Part of a small language model's weights: 10 layers, 6 heads of 32.
Each number is 500 + 25 x the weight over the matrix's rms, rounded and kept within 0 to 999. Layers, rows and columns count from 0. Numbers have three digits each.

# q: layer 5 attention query, 192x192, rms 0.038, rows 0-36, columns 96-191
# k: layer 5 attention key, 192x192, rms 0.0368, rows 0-36, columns 96-191
# v: layer 5 attention value, 192x192, rms 0.0307, rows 0-31, columns 96-191
# o: layer 5 attention output (transposed), 192x192, rms 0.0247, rows 0-31, columns 96-191
q0:478506505474516506502468500499526525481540523494494505476482503528510489493451531496512507500502488457484473502534544526497508515467470503469493491482457499557501477515521468509495496486496526508513509493500500504496510501490534503495514506502470533484542515498536510529494457510495486513
k0:469511461465514476482501448499521494525527482507514486502512467511494528515503475508504508480489524496498537497498512494490489464513514506466519524513489470473535477525506491518535484489525486539507500480528478519482497522456463467501517534478506492514517481520503501519489476506505507475
q1:477523518499498512508489481506537495462532507529504489470470486509504501531502504505480501510502503459471488542527521501496507482460507486463504525485484510513513463522504498494497461476518495471529516510518487521498529502460497489481508484473486557522445526493499466480514499500468480486
k1:520504511482488500517500491491444477496476547503496542519500513490455500479483459513467506528465524527487543489493510528483502501497466509527495484508445481494502507490504471443506534515515498502466538510510518522497507492548489507503487498493510490546508504488501496508543458506530471469
q2:508487504514492491518462469490512523491544457533515495501454524480496519505490480484495518486510497447501474491514522555495475527481471466499537507494462502530517513501538467476492466448471511471507519504518548525474532547505556512496502506481486538513510494512483488504511492526508507514
k2:520469494518531502517516501480470544503507502498487535511496505515514501498479503550475486492480474502507484521531511522531522497508496496515503495488474480498514496514486515493473481522513479476480462471509498485507521531507521494484507496486499483485516478496485468477494506509520485536
q3:494512457513520496474508520468485486509454494510512435495505543485533548478506500536500507495465474520540520517505503492493530500504504504491476500513496499515518485495461562523539528540505465497497490537473496484482465519511484444457498517547504505535505469516469470483517495465477481487
k3:478445475514475475517441512533553554508528488509477520508497443478510496544524475447499453508505503455504483526506524426500462468471494494491527475471572513451462466500481545552498476499455460525525483460475500495447536488506472489549468492535524496469503500493469552459493521503491568498
q4:486509484474504524484502520479511481506417516466501491563523542502515512487535543488529560484488473511526504532553495484531556491567551462517427523531496526464560459463443572562555523523551493532470509563486481466445499477510527456475526439575494499575463506487470436486500462473502483512
k4:526436504502500498479483510501526510491513508482482507509555525505452531533507494520507486469519466491517491497549505463492472429512514505518482526501552465498471460547491523480467490543482480517556479506469511521450482513471501493527484512470505486521522492458488535449469480530504503527
q5:541530505487472495482522471534459508485478550523488525473505527512505492475484499546482449477534510458502507472492496475517473514486517493514495504509487492473467519482516493503516482497488478512453495492532543528530528523495539514494527511495530512472537529482501514504540528471506514469
k5:510545515491476506482538477471470469442505543552492492481463511509537481510526496514488493463512512545511541515497515512482542505527492524469491522521482525550493484455574453451529493466501521477474505519495467504509489484470534535499501520503496507525511487533527483532555505498493436486
q6:478493467492510516495532501476492480476510496539479466488473521481512495515533526510475500499514507478472500488476530504500481526503483488519504487532507501461469490517511489506510470527506526491496525487513509528499514482500491507505508488512517480506527523489498493511523487504509504482
k6:445557509561483509537585452449485423493483550558509475462444532515522457502559522514445481507534542559477532504420533536447565564474454472491517492527419546519521517473535472440477503442498558435385577464494503556575526545519523516445522530496507531480490468507553493548552518482573456479
q7:526525540481479440484523423495508451482523549570468520469474498534525488546413490504482466510553502458515560467447536520473458515442509522496580518462532552548445499549589413464478442491441507480512519477482541541530522573517535539543497513473516504449525507486545562506528499512507520449
k7:489530480522528482478502479502480517471470527520512520502487511509516479490539506482510515483505532520500495503474478489464475498501486464486523496497482520536511509469538489484516519520479534476468526516536517504496479489472505496505496514495500505518521481515490492513501490483529499488
q8:477519467471477482472518495500508488460457537503497513509519499502487516496524497494518490521512482464491502452523508480473524493492499512520526515487521499521484520478495496478534509473548495490503474497521498528484500486497522503490518500531470498501526480465514497520476503514486495481
k8:522525532488510530495488515493527514499475494531512515449519521528516508473520526508463487472521538554488476505475500496522496505484516509533519525516502522485538506469484506488479525445502497504475554529534476495557526504514518545450514488528494534515501479476505440486513477497530470491
q9:529479477502503459502484483495499513498495531498511478472523482464484478510487501529529459511520487484473496512491515481502486454485548487499500528485558510511471546507493531483487461482486469540507475452468478521503484528516494502498491497498511467463495473500503557518486503536502546521
k9:480523513525536490498525501517499530471488539514474493510527468502493514492512537497485457505466508483477552479506530526475521559501485486470479541469511503474503496501520524534515521515468531514536464527465510441481501487497483498518474521499483508503512492490526478496520481499504500466
q10:527526514492527507457497517513495470519486505490491495514480533538483540526485538496493483455509507460472491495521530525526486527520489529477497506488500506458504484475501546522529489531521480482474511524524490517502463523486542465467521503495526533520504515492536529500507507489460511544
k10:484507488547476501503476484537505463449520556489531459509496526534543508520512482511516478535485516500467487496515519456537535490468489497459516535518488482517483487489474497498523504498521476500494521477522468487559525501511497545464511474505501526519461450466500512524544524508480482504
q11:555488526509471459467502489453495513518493512521501524507537486477495524484486465492505496500510504488510502463464454495498481466483482496486500540517522518501511530542495493496497483470501468507478491480516511474528484505499481493488536471526565528487521522478501501484519540483513508497
k11:474510473519494512537500478487494510491509501528489523520470524528481498503523535510519499542503508521501526485520528466502534536521516497477496497517539524496545495497495526529521520497501533480541471481493515483502532518480468490517485514464491488522483468533523472531480466510527486493
q12:487488507531455526542459511472523479534510489502487473501524504467465489498467516456512535493485512521508477522544490495513495503489524505538515527485506518526488492525513494472499515474482505521508480497517518499490501491483517525491493503475486475506533475515468510478514445496473489496
k12:543465554473475509478510509513499491516505495456477482476520517527511529493461465491489506521473515487482485472541485518492492486452477524502523448469529529498530495482509455455519505482455527476521482478453525506500490504539497484521490472510491502477473531489481519508488450507494524489
q13:476518535516466487524517521497523474452487505527532483512475472513499515512552521479517494490494490509518499461503478494490493490456494480478479458503483513517519493536467494502470476516448519488488509498480496509518507533512527500475476487477515528457476499504491506516486527474473493443
k13:491506493458456556484483472495523551465539535514474477535504479495519523516478499523488499504525505502513474527477487511505469469491489502490513489488472513501505538526484489510532499514529519514487499528460515496479539487489510487514459511478461504506512505498526486500506495484493501477
q14:485466491529537533542496517505512482539502504532485499502504518518475473523462525516542494493532498555525492531473476474518516496510463501480482544510460546475549528512491510492512482536506505473527502456496487490517507527510507531513502489499502502491450488486480505514511506507518483516
k14:530450510487513457522481538523493553527499509472452489538494500488462505534466514511554474503468485473502516505456517524500507466451536518512503470482517495524485506521514533510432519488491491489474495527516524519488486517542511502503509503518485504496541498478466498493502526480495520528
q15:461542519483529516510497471490472492461471456481529530481498499480487495508500528484503469503512517523501524512481490498475487505492456519529516494449470532497516495475491482477470486509519488478482530567529517470488505516487507523503500497530515488464502508543487514529483524474537469458
k15:469498481511469543492481497485531490550477493493497501523507492476471459471489470493518491500512524518495481474489468480512474517478535489510520544489496515474502487536493475513499484487521545518497541503495503487509523490465479510538509519492476497518460510526541482536486553492524466508
q16:546525488482484475489482508477508494519475529517517484500508519532522516522512517520497503523507497508521478492530529475478506487514490490525487473523515483521459461479517528481531505514469510530499478528486509526512494500482531463483503533529516516492519497502509520503526490514507512494
k16:473520484499506514521519502482496449487545515535517472473526460523517486517517522449461496534493548486494493489498490456517505534497477498474504487515477506540520545489502506498532491505480521465501484483546466510544545523542498473473498488518486495506461474494516508479500487473484502548
q17:505478537495539507500502521507482527517506479494512505531456494475502468487474474508489540475533513519508473520497512492525523489529478495491495533524528496510484500495497481526470487478510537510495514495518512540495478499521521507505544472522541524460534513481530469515535483527498511507
k17:511491484529522507525512530462518511503495529491544510485462509540537526484495488534522538494531538521461505498539509518516508491524488469514511499476492505498488500506487483510514484526503505493535505509531480504514535510504542471485525481489521541501477545479498523512487500462484504478
q18:471483512491508530490509532469520473508500488522552514491516477513503524482491469515504555524472518498466488515469510486504483490483515483483492534473478498518529503483477513471529531455488513465515510532489531467506484527476503499474471492500449508531514505502501488508498457505470486499
k18:516486487505456523520519505536543477492513473500460495494488538512464499512498527526484448517515498478536498495494477513483489455468526534524481460538518500533501509521526478480528473512493498512494519478518523532506510494500501467507499516482521482510516512522536527500510469490490505483
q19:517512493459473476511467490468497512530474498509510510485463488469464488531537521467507483504490542476483528480470491471510471486466479477518503491528540484508531531530504507510523521486500507507494501520500476459511487450474483509513513527483527523510502539518505516511484488503465500488
k19:517530544479536518526526504493516526476500509544454473513508512493531477493467521490456495475506471478513539488485527495538517525520479525523458491497478525516492473502456486525491509501523545479553514467471483502498467523476501511513482484476484496472484498517486482532487481507499488497
q20:531486500516497498518528525541482515499521510493488516507514506504508515525467523518506507484544517466505520529490511465516527482497485481526495500540498443518502533503522503498480489540525492504495529492498531481493516466536451461501506502502513493489495532512483470509468509497495559522
k20:525541496511527516509533486517475521519481514492512509535452528496536522519537511497482509499477538465485498485505515471509521476531470488487496512464490512514499502497512527520518522474538500530502498513521493508491517471494524458481519491478522484470505554506529496503539472466497516513
q21:474487483487505498516517497517498505519515506526513492514495521505529497480487501513469511522479491495513476464494504472481506515507520506489511489495497544524502506495524529536488523518487499497505508483504481506528506471532489484518490505527482505515539467493502536477527519524503528516
k21:511533496526517490486478466479537470484513501446449482470472498518504476494525533505510496507500548494526511503543505489518475529520546490503509555517485535451477505473449517525484525525535481507506497524510512479522482491466534488537537445482505509509507546495484494520511510496473459498
q22:464488477532490518519542490481516529498501523458471511488486513501498522525467523526504484486530511487515505481515529516516472485475522471471514493477475491476519542462520525524531485500465528516488495469484489510531501484512491539494505498498502457550519480530508477460496529517527535479
k22:527489529496503482533470510519513509482515470501508527507468475514503484509483535483500532529500506452489493515520495480511523479482490481555538483470521487501494471489499467519491509487496493487475530496502524457501526474517531459463486495510485468474517470523528502499464481494456476495
q23:506536466489454506495523485470464507486471477487503494491489473481517506463471525522500500532465485491488516450491530530480504450517513510467481494502467480431514497532508491487496505517464465518491475500477474481523474520547512511470520489482521463512480483469446530494481525482507498475
k23:474558506488469514497523520481531456505517512524472497503501521501496504521501517504498515482491505528517547526491476511498498497458539508515487512504469488480508544515506518508500517517524528494515524470473477528470480509487534517522483515498484531441498523535501486502517514515532464446
q24:532511515485473513465519532491504488469552536535501504466483461514493488472490491542454477475490501484505480509473525522520486467499480456481518494520530461509482505513489512488519474514485533544512534520504522514481524520483507508476534512488551471521536500495500545510469509475524511515
k24:503538476540506539514544504511468474487456483538488483484464502534486473506518526515497519516517458514507480518521481452497546516530518488507496518507514515527491540481497492546528527480501536474515491519498513461506507485487522523516476465530498472445510527528509514528485489472469473514
q25:479521524533496502494510480479510503528527512493537461519460489514496478516511537520515495520503477504447490533489515503487504504537471512500507515514498473522515493497545513505513502493502539473520507520480534482462543528477529494517463497488498481480472496493523523474506500504531518515
k25:477482470478506491473510502529541472525513513481508487518473524513519523508480480473528513530524526530467490510465490518498526499505462505528475496487523482491478519473465522519503527501531532494520509481494513496485479446496486474526494486539499497496488480485517494526524537473507475470
q26:494508536477483486498510500492503505542527487508471477543493479512506478531487471483466499495501488456472520520493503486478464463517518488528515519473495518505497501465528465509546500536493496492500521463541512530528524492466500485543481484530503508517484475497501528509534489517486488461
k26:470481496523517464479533507498522526504470486500483511511475534555515489493504492446475535498465525502494505474488474483479501567548497499521491496513484463494465498516533515508497511506488482495528513501505468487522489526532544517495511447516469491451482485531490485532526486502472475522
q27:494536492489480496522530548504449504475514507482529462521499497545519537466493510495464473478547488518498486492477498485514458514461474512456515496519500508450511507533497509511531465478514528475457511540520503482503526506489486502486467474482503467495504548474545530524523509511473522505
k27:474511501493452482535466494473478477505476529527520513470488524484542513500530526487508504483544497512537495532506485448538528530528520529475480509508477465520511500506514487513475517508483514503477534547488481478515532457509500502517505488476493528466453493485532464500470510514497495475
q28:530458490513512502511528487460511479518508509461466498516509506506472499517469484487477532523507499499498505526502462470482501511525514494508502495517498502469501508461510492502521507478518510539495508514512528518509470522478479490484521497485530517524490518550488484455491461525461497492
k28:486485521482503514487562477513489472456489536499490486506499490527486508494496458488496518510466540511503473471505491487478521505516507484501531481489490456529493537488518499498508479462457512471536537502506471525518521505479489529506465529528496527475537498466489527465464517518482496493
q29:513521502527493498523522538478490538477488504527471518485500539494461450550485512493484455517467481472508455514475464503506473517505499496532519479505522526454492535480506512459495494502517478528481523485524468477458525516466531509513494499494550483503510505512513499453495526525500507494
k29:533527509533524474456507481492457533487511472526478482476505481485527500537490472501491479516478490504500470483488534505500489503505528491505478487481519480532460497505529505508516516531515528488496512537472465487496488468501473545453464498497500467457504492492492486498512500511505538509
q30:535523497484535506524476475461532482532460498491500509498514506478494531532501454513482514481524521515498512494477523526495507457513500517521483516496498521518514465476495470490472537467510479517530462524491461512489505496494525486538499516492515541527513513484505507514459499521507490545
k30:484471495477520508500490534508472521488511485499476499461500521493476500473498482492486524529520483457495519520527492504481477487473490502489520503501495516523483466507521529510531441499506472484536494498458494523483505527525522534510502507469494497494480510501527541473527488495500553496
q31:514524493506487496470537506552490537510529526499537516516511496523531527481497530504498493521516488493503499453462506518501491510509486502517460479471504509487499513515467504528465539523519489483481527525524469502514487522498470492527531481514516509478511474500497505550489503494495520448
k31:490501487511484525484518508481455483539492519501507486507470487500505471517499546524527494512519531486488482539498474503512499508548471485540517495486520518483522535481493532495490549461542532471514507489537479525474500504502468501486486510498467520524450517510486456517484537479455502501
v0:508532518508521460528521514493460479464511500534480530458517469532517490551495510514481458502546497492459490530502522504503455472477486487501509525475525498495476533470478529539500488459516533468517514516523477496537517476466481479488537478506485504539505472479547467475476479469539479498
o0:553510519554497503469460493506470520500524490490500490490473532503493505509507465512496532535496461479478450488537529517520494513500491472466494513482486545532558483484501514503518496509504496486492506503490537479472497493507502518481524520499520506510492504536533484480472447484524527535
v1:480532480523533491519506504475510515480520470524512515500538459511514471511473451492473485487495536465513522485467516501496472531495501519515511484510485507487478482513523467535497503463525501554484490517483458527517471524524491482478540530464491490482540523487487531482511481523458516473
o1:531544523529509485486475495503484516499517501495547488471493510554498518527478501511499479487517485464516477478501491536546496498512501499428549551484475448493457471503511524511472523546507458491506479535499468506514506510507507490521508495493520467497533494513509510516510507478514507505
v2:460457551496484472544474482470518488477515519470541507488500511500464503508496522477543489533533489471537487521492492521528489530544547518496508461469472521516488509466477507508467541470528498497476470513520447473509520530526500478520507528475487530509530532499479507513526521504497479528
o2:492510478514483461507485516530437513485503514510485515495508474456539487511501522480521469506530492517551504502479506494484506470498465501469519506491518503517474489537493510486482490470497527473495504556465494507503476500478469515512543508475492451473489486511485509529467531495512516462
v3:512528482489512483463491511456486522465538509471486514520516466485506528461541512475498467546532533468455526510505538501523514466512516535468526506473521480488535524489517526536471519493491542497483507542508499508479492533471507456478525501529518474526502534519526478529524516464522475505
o3:491518489506478511520527488521509474487504480462490505526509541519486501523492503571509488525532526490475529511492494496480528507505477494542461483467531511512476527468490500529514502485513509500487521480545516487500511510503506516478484525480468517496462479451464510495499506482475479480
v4:530513519484539477478476465486478499505514478527494503487495477519507479475481459521483514499503519470467455521495539453507463512533518541526504503502489488504475480543500515504469517467519475506506502548526526496485457468523502488491539467465480494450477529503518536516496457518489515519
o4:468476490490532501477461461484501472501465485513496493485543531529512513516499523470518502506507523507494504496449497516452555493519481527503548532476510486516507522527507540493518527533488496501494512514511470489483521568489526479537479505514499474531520488468497504527485524494503490516
v5:493491471502519484487500538462479494513455454516477456504523527522484489525481539520482482521523496463491523497495487487493469531535487547472534511509473472472493516487520527532512481482493503514518466484491487513465473514472483518479506517482508516474479536492459483528500529493529484534
o5:536506512510516496487485495484476511492505499510516487453500539518502535489503536479508512492511467489558490516500477488494484476517443474462505551471517508464565503528502498487494518506498496499492506515486505479484446523468489497530517500488482457532460466519509490539485515496490530515
v6:536490470498500481458488509541534523484512517529508506524504522497466462515466474486480499487517531503520500537455513514509512526497499459455516495504534519527506541519465498505472514484503478484528536489469480474512517462517520485491528522478488543509528515530481507523470477498507506525
o6:506493518506465521454522517501495504501492469504546505503484512489475502491539480484486508477481491511511448499527546504476499475504489507504528473506483525502521463512486484483480465523454491471506496499466529535490464510476501499501485527505558470507509523516493492501478477490485511541
v7:506520480500464476463526538484511522465528514478507455482471493457520469525516510469531484483505472506487463459492453471516478524494497480530468512523506527528478488532535538560515468481474517491487497543537467480505484463485469461464537507544538530524511514514506479481513516466521464472
o7:558527527513485496516488493527537479487501475468469458485512522484474474506459522527490501516502517503478517500525493496500519503488475462453477501495524489504561519532485462497526515551513521543501518509480511468510453509476485516522484525486499490521496480528477457486457484515510531525
v8:493489504479464494532498498475505470496466505487484465479499469471502493540519488481491490469484518506502467539512514490496491482461484531472486466480467464457478523522521479483549491511505481505490500452464537463506499499490458490514482524474537554518473532494476500457468538476473486500
o8:543498495529532503531452527479448542502530530536522496453524514484519495496495475503500504483492491470554473502509498511517466488494490490455500528512488515481504468509502529472484468480510481486447490548531490498529480514526477505490484499518491488493502482560518483497515441460522535531
v9:509469488523495507499473469492537484481450478504493480481447521500503520464501497494494498519486466489511494527520537484458505525515504483493529474531530529512489526527533488519479483518530488518457466496501465536500477459489516483484511459487548472490507528463499466500517465454539508469
o9:512491503529485479496491535446515481514507556497515470486527464488517503486506446515505494529484491463536515510492506528511474488491522457508511497487511511469471508484481521505478457511482476493469484490489487499493489481531548493482518480542472471489484511506507505538499477504489530530
v10:528532516493480498454522462489463543539521486469458483478538484482500486494531503489500523483470525516481535471505502486474469466523500515510542482487505492494484458494519500507474513537486468494467510473528480485470519513505514477471540543525520526455535517499525502491523540519485489469
o10:505537495498497542486483497501496488508502504498546480495501529508525516452494500529525467512495494508466509506511497495495498506506491509490500461491530488519456493510512509521504505507533478526449449514513511472494482524518487482465467463521508497465529503489535482496514504487527479518
v11:513485494541507477497518501465462473490468532538453462523465451513500461536462495481531525497455499467468482496512500498501481493511482487521512490462482481488506521471456529503497489481531518473511532488477522536543504536463506496492470539496485517479497472541486522500496490509459448493
o11:474507475472484575471502511524477512469524485502515498484458512486480495494546503536489459473498478506447475482524497488519492518472484489479524479506489534501473494456526496499502494484488507522500479500523508479459518499502476504481498534479542560522565515463495499491538506505477467507
v12:519506520530496519510454480502470482510500531529463548512523468471517485521540473528464531475478502477469521486488545521547521451517469455489501535530475497461528535526513526547505540534497530459505499538513468524534493481502518483465482473484549492489501469510471500527468487465508522536
o12:484504499466475483507516531494575502490513480476543494538512483498529500480516480523491467511481504504466527507450474511498520476484521501523491480461484498526454509455487508522505494517509510528520504452510517498464516466508511516482487492492473530493493486491462499506495493481496465492
v13:500458471501482504462535481474452538480464524509523513499521483478476470482509504480522492511535521514501467498519509498462472476509473504523464468523526471498500495521528480487533526537482490496504512507479500493479499521486460501458500486520494495473535511510477522481505451533516499525
o13:517496519495513511495502504493483536493480527530495487481485494486517483496513479512480570470485518474518458485513486466492497498501508508466499509510497499502507525492509487468479456505491471468497477523481492531513462492507466498522495493487492484526508474553531511513514485494514548534
v14:471469472479467479505468520468480495468454513483525481464487480495494534473531513483495515486509522458541476518472516451537481503482492476487529502549542471468509480456510471524531490495548460534458511545491525469485470469526458494510456468545485527546492473512499515527452521479517484538
o14:492478505521523459519495465488538495472481483478453519523516514490506502502503511474499531502496521522510490491474486496466519480532505535511480525472501493511527529528481464482483516529511501493522523496517482550521483527500516525529529515500484457513449451539488478506488497525503522470
v15:518470514536449494506467543524519519520540507484498472496479487515489521517536495543515469520459542533497537474504461482500467475505494528488515484499503470532522501503540483493509525500525511536535468491544532506544457507521505465476525479529496457509471491519495498498456464458481505515
o15:503497505504542485526485519486469493464477468501439504506495547468537528489483485491515503500479487519510505483477478518508508495510479537482487527485467441458527456522507488478464495500534469490464534522515479520511493533509512522513536483481539504517513475509503445459549503524539504528
v16:523491486533483484513543532494528487519457502528525502536506466498455504486488482517485523491454501525515529520508485500479542455515493518515519472464519494506493477459515467492542487551526504512462508492528537492487489530528508526478505493541522470521532511528508508532475548499489521470
o16:519503474533496482504476505457537510517498533494460513500499456489530499430487450514507529515490496522508545497530425464526519525527516483506428507472489465514498455511469492504478499515568486510465507488521510510494459475483514498485497499524456500503483500546495442503509493514526542488
v17:516511536520489515502532471518474489493470513473482476518504497469467489499521498484517488499534482491492503491486472522487479522550531522524492486469500488480533546523512521514468513530463498523462463517490555542530534487470491464505466529497489517505467520503519463480533520529501509502
o17:504547528480472467467521511534472476490540462500480487475509529522465457526498568502508466488508491507492521490521512500522491551476484486500506456519499530493464466511507512510526487503518501482504510499515501477491521479498506471487507479491480496484510505482482505494521506526500491477
v18:444474484519517457474542474477509508545505502502492543459492505541543463511502493458464516508487552539536514522470470455466489521489537492535531505496533514479483473471516530491487508524468519461529529480511530468499471490507462498492504484488435521489516462463486470502479450474533501540
o18:499514476529495470457518466464547478538468501490472519530465513518508481524507474522486545535475538497502482448503500476488538474547536507568496465483477543531530520486480444512518483492484513470521518455517553531541498460510502499503468526475529504528438486506495511516482498500489511494
v19:475511479466490536462455484498471506476540462471538529513538476527463471526504477456532525485513481527486528489484543514510503523510534516529503482491547489539475520525480522482511510501481461523483481509493488537482466478527450461462539521475484505511484537497473505534533522479529494481
o19:501490445481515498495520477523503467466464496475487497514490527518495489547526536532509486504514520506501534502508492512484544510480484516506525483489499510512504526477500507506518496481522510518513533469523486525490481519490517479532529509468481514500503493443477492482512526500473483481
v20:526521503471506468513514459509485515505506527521528511482498477522529548512550469539506487488461545541489536485531477521489472503511493539477503506485515525476484534517459473530470493471515496461505498531552498505502483494525464449511485480504519494523493451469522474483466559492512486518
o20:457502483475504459551485515502474497464495497486482517513478507520513476501471515505509490508493522549539527511454464490480529512514511491490459511497520493514497483520513478492498539477555501518453478454502512493509494482504485527499497489492476516506468501481510492497468537501483492448
v21:461493465495540501496480468529515500505515469506534506515533550480510483478537512477484474529495535533520498536471516519521470512486527477462486476534488454504492487506514493505524511475532463463550542510525517477469469526451513518466502467484513455485517522499477531515482447542517523550
o21:481496498516528467496522488503515475517490503496459513508486498495492470524495524473486495510484519510526490512451484478490537498520488506514527528503477533482545524480530454495524543509496521496524496474468493512503518481468485498532493517482469505540467489501476489523486494499452521513
v22:499518538506491513476514518515528459476479479487487495488512523534472512516496492524512480491473483527498489481516457525519519495523467459489480493469484506515492528529511503472480507522470546459493536514477470502480522467471509517530482513518520482554466529474486486470480481507467463528
o22:502477499490495479538493460537518498464533469461504504512520497512477492498503516516521446515513507509471494491464559487501526504480491480508517459544527500514468476511512524519533525502507534529526508513496482449507553503518482532530500483481497531479488486478477531499477489516488486495
v23:476470547481471515529465523462519497488509500481491468490468530543469519517458468536531519540502486479536470462481484455496526467477485486454511472459470459493470539530532523509486516521487525500528474469511525524466538482489487535505502481497481489505496478460446490490507475534529530473
o23:462469473503491448512517475487482491539540519509536490523496494537518526483483491497532495540563538466496527508492516515496510498536510500516506475503524496522470493506501544558484495499508507501499505499537465456513515478516532489517491473496443491473503483445484523539495510508502480484
v24:470496456485507534495510542502511541494484518482543484521526484495516520503520532494506465507496455514504473538465509532495524471495537520515536485463518528498484481457477469482519480495501477532491528544532535538470507476522469500508504509510473518529527525508517507506467526484465479493
o24:496513477481507502478522472503523457463503506482441504512487507479458484487514532504498502489483493545489504501506480476506521476479482520470499515489497502496517503502497468479490534506525526486482507476493502510475477504474481493481522544461528536499499506500485458473512528507491499458
v25:498529519545532524524530501522535521489498504537533499499523538533495498475503561525536532511532525517480498521487492494487548530529522455515472489497488459504501491499494528504503489527457538477490496522522498497486455497496528465530465525525495495524546495498468511482519485523527477481
o25:503522493463500551481498511498543519480495469534483507500496518506471445464495508490497529504442500518524461490473472521509495516505539487508506519473482531473535516482507440474497540485466476493505456516477513488493465488500482525494503488473523495559484484513516510497457507492489533512
v26:470534487478471499536460522520473492481483534476503526502541519511487475494522504497489486466530455468515503503502463510484534462519494513488496469456512533510539471469540523482489524497552508499505504515509515519507510485479524460457543530537519488509488510476513499507471537465484475466
o26:539530501510467541497459483497495472475503497448470495508507522475459499472464521539487480504516492509489492514586473439523538527489488462489497502479545447488527506501482505500477559513539501515481524511515500528513451537482470511502465553498465543505508487546448470458523514524519523499
v27:509521470499513523463504488507502540499475493544508502463497480496511527469485511465453526527524520528465535524492523537483494497521522449504468472512531472475517474542493512505533505484531492513469526500462490463524508483539532500491462493500471466497487508472538534483520498524490517531
o27:497492480504530505459514512495530516486479495508476493529512506485489493487524493501510521472503498477514487509517497502519514510491517516545490507500495523495509518514497461505530471515469504498528507498495514503487471509482510490516522497506528473532486480517523488492493451497474520540
v28:491507471461463450477519461514496533526515494456468522467470520470517516514473514489544506486490473500499478499539490482501508525500537474515536522520484530547480508485481491484527490528470517536545500537511489489512491528476530489517545523500508470520465521541506483526505515474551527456
o28:482504507533487478512538465554484497531517519481480492497500479509511516542493573529511493505551495507478580479500470483509488497509474475482509498519526489501514504509481519504533520491500512522551478509469526506506462472488498500503499507479480458476455519448491510507499512499492526494
v29:475476503528464510463550546505532513510478517494482543473469547484501515515507462484511518525483504490478505478508474519538463467464447464504507510537474537482529526500504520503494507471501492508493492495480489527499495528551472530477494478517501477496517465519549503498489505485485470526
o29:527488483504506507503476546493487541488495508491488493499494482471487501472514477463488514496477490483526470492514520528487466491518502533496521493482489485501523475485505497479467467508499464497492475503482502546500455491525484476512530489513542500523501515513494513491531496514512530557
v30:518536502496540459546510527489497519512484488500474495536540502491469504490493514487531474548468514490447498527499532466515537519454509539509475523509481537530523525504482501543513504452514489526511498484507472486462475529467463522538494505481520498453515512501474512527484540484482498456
o30:474501482543504494485503483542469501496507499474473496478506492526462540514458526520520438522553477497480539515503461520507506530525481482488514502486495511484504494525500520501509536502532496517511503506518521474480515464501537507506517500511471493465507472439497472508483538521471490480
v31:541491502550509541479475482495466484515474477471534474474451518496496495491500491495505495511503511536530505494531513479458472528477546459484450512531476480476520501535518488542538538505457533471478488470485489479468526493522489480483510492478504489475503489477466476482470517560450495474
o31:504473488466484530487506508459542516513495509511507504523500456504502477528505484535500507518496506480500466488527516501523462516490543475528455451539497561506435509493536483524507446491483514488517457435497468483518516453517495486455484477507480518520519514500496505494521434499504483509
q32:518473501489505530463525484511534548522482502487483464567529451486488525502544519536498465529508507510493455492491480519525501487513518456529448480520489477495480533513454507495526488517553509501546511494485466435488477455531468461471529476527481462532483526495509439487469486464454495514
k32:497498508549522506505477497529491476500511513479515514529502562464461499585530474488475492475521489501475541489523549573480506507498514486493527502485501529531534531439544491495511543473486498489488499476501514488486473479546482491491542517509511526521534485484531525511521512473521471528
q33:475477513473472472500523520469508503507523480480443518530542470516499507469516495499488495546508525481500517500516496469551475488502506537537489499491538450482480516488470507519464504510488533495529515527514488471498529451518497494478518465503529515496491574492503473498511456489490506495
k33:495488476480495530497481476522532498504462494516494487540515505476512539476492532495511558463451496493515491495496480515542558518505528483513458459536532509515491514448426540483532519507543481519523505522490509458514489478525503484474509442496461479518490522485515434511468478454508489525
q34:513461526509522540482523529515519564534513523514460472562509469481505526474528525466493462486470468490484448548532460531531541509509531497525481492553516438505471511487471496541527523532543478500563519539534489483434495463491471467498478445502428513545481546528510444483476497473495491529
k34:502495473518503492520502515528488529487466504489507498546526512453493519519524532520514493482475435508512467499529476508512531493533488502522450458499486502500506518479447504478522546489528513512537526538491449509481449463524488483462538459556491532519487499482490487515468533441462465560
q35:530491480486504474513473503525491492501510502496509522531533493518485497468510487488490485494480492491495496481509527453539492499523511513538530497520504488491468505480457522522511460496518547523525491525532498456490508523515489466508537496515488518477480556483482509514525493480477504505
k35:506473478463507539502504510514496492513477492471486522495483477480488504463483496524478472479454495520485509530478491474517524474504516496507505541497489466492474536479468502503515512505486522489494507504480489516481497502456504494493489479540516500512486499510461474501466519489512496479
q36:510477472481495527487544505529494539493458489463506493551537478453529489490481518518492481515475475504524487521501505538477526477544517529545431471517515507525479503485475475500497495457516471486548507520522482495473502470466477469523498487487464461549479462525486467514461515523461500525
k36:464499504453502485466480511483528562520494517495528470509499517466494536538533530540470534506506433519477477524527476522522562511536550513520472484549443474498531453418487506528492525538504529532545503511501487492481476442506483464502533461512451487485519521498508525475524496481449531532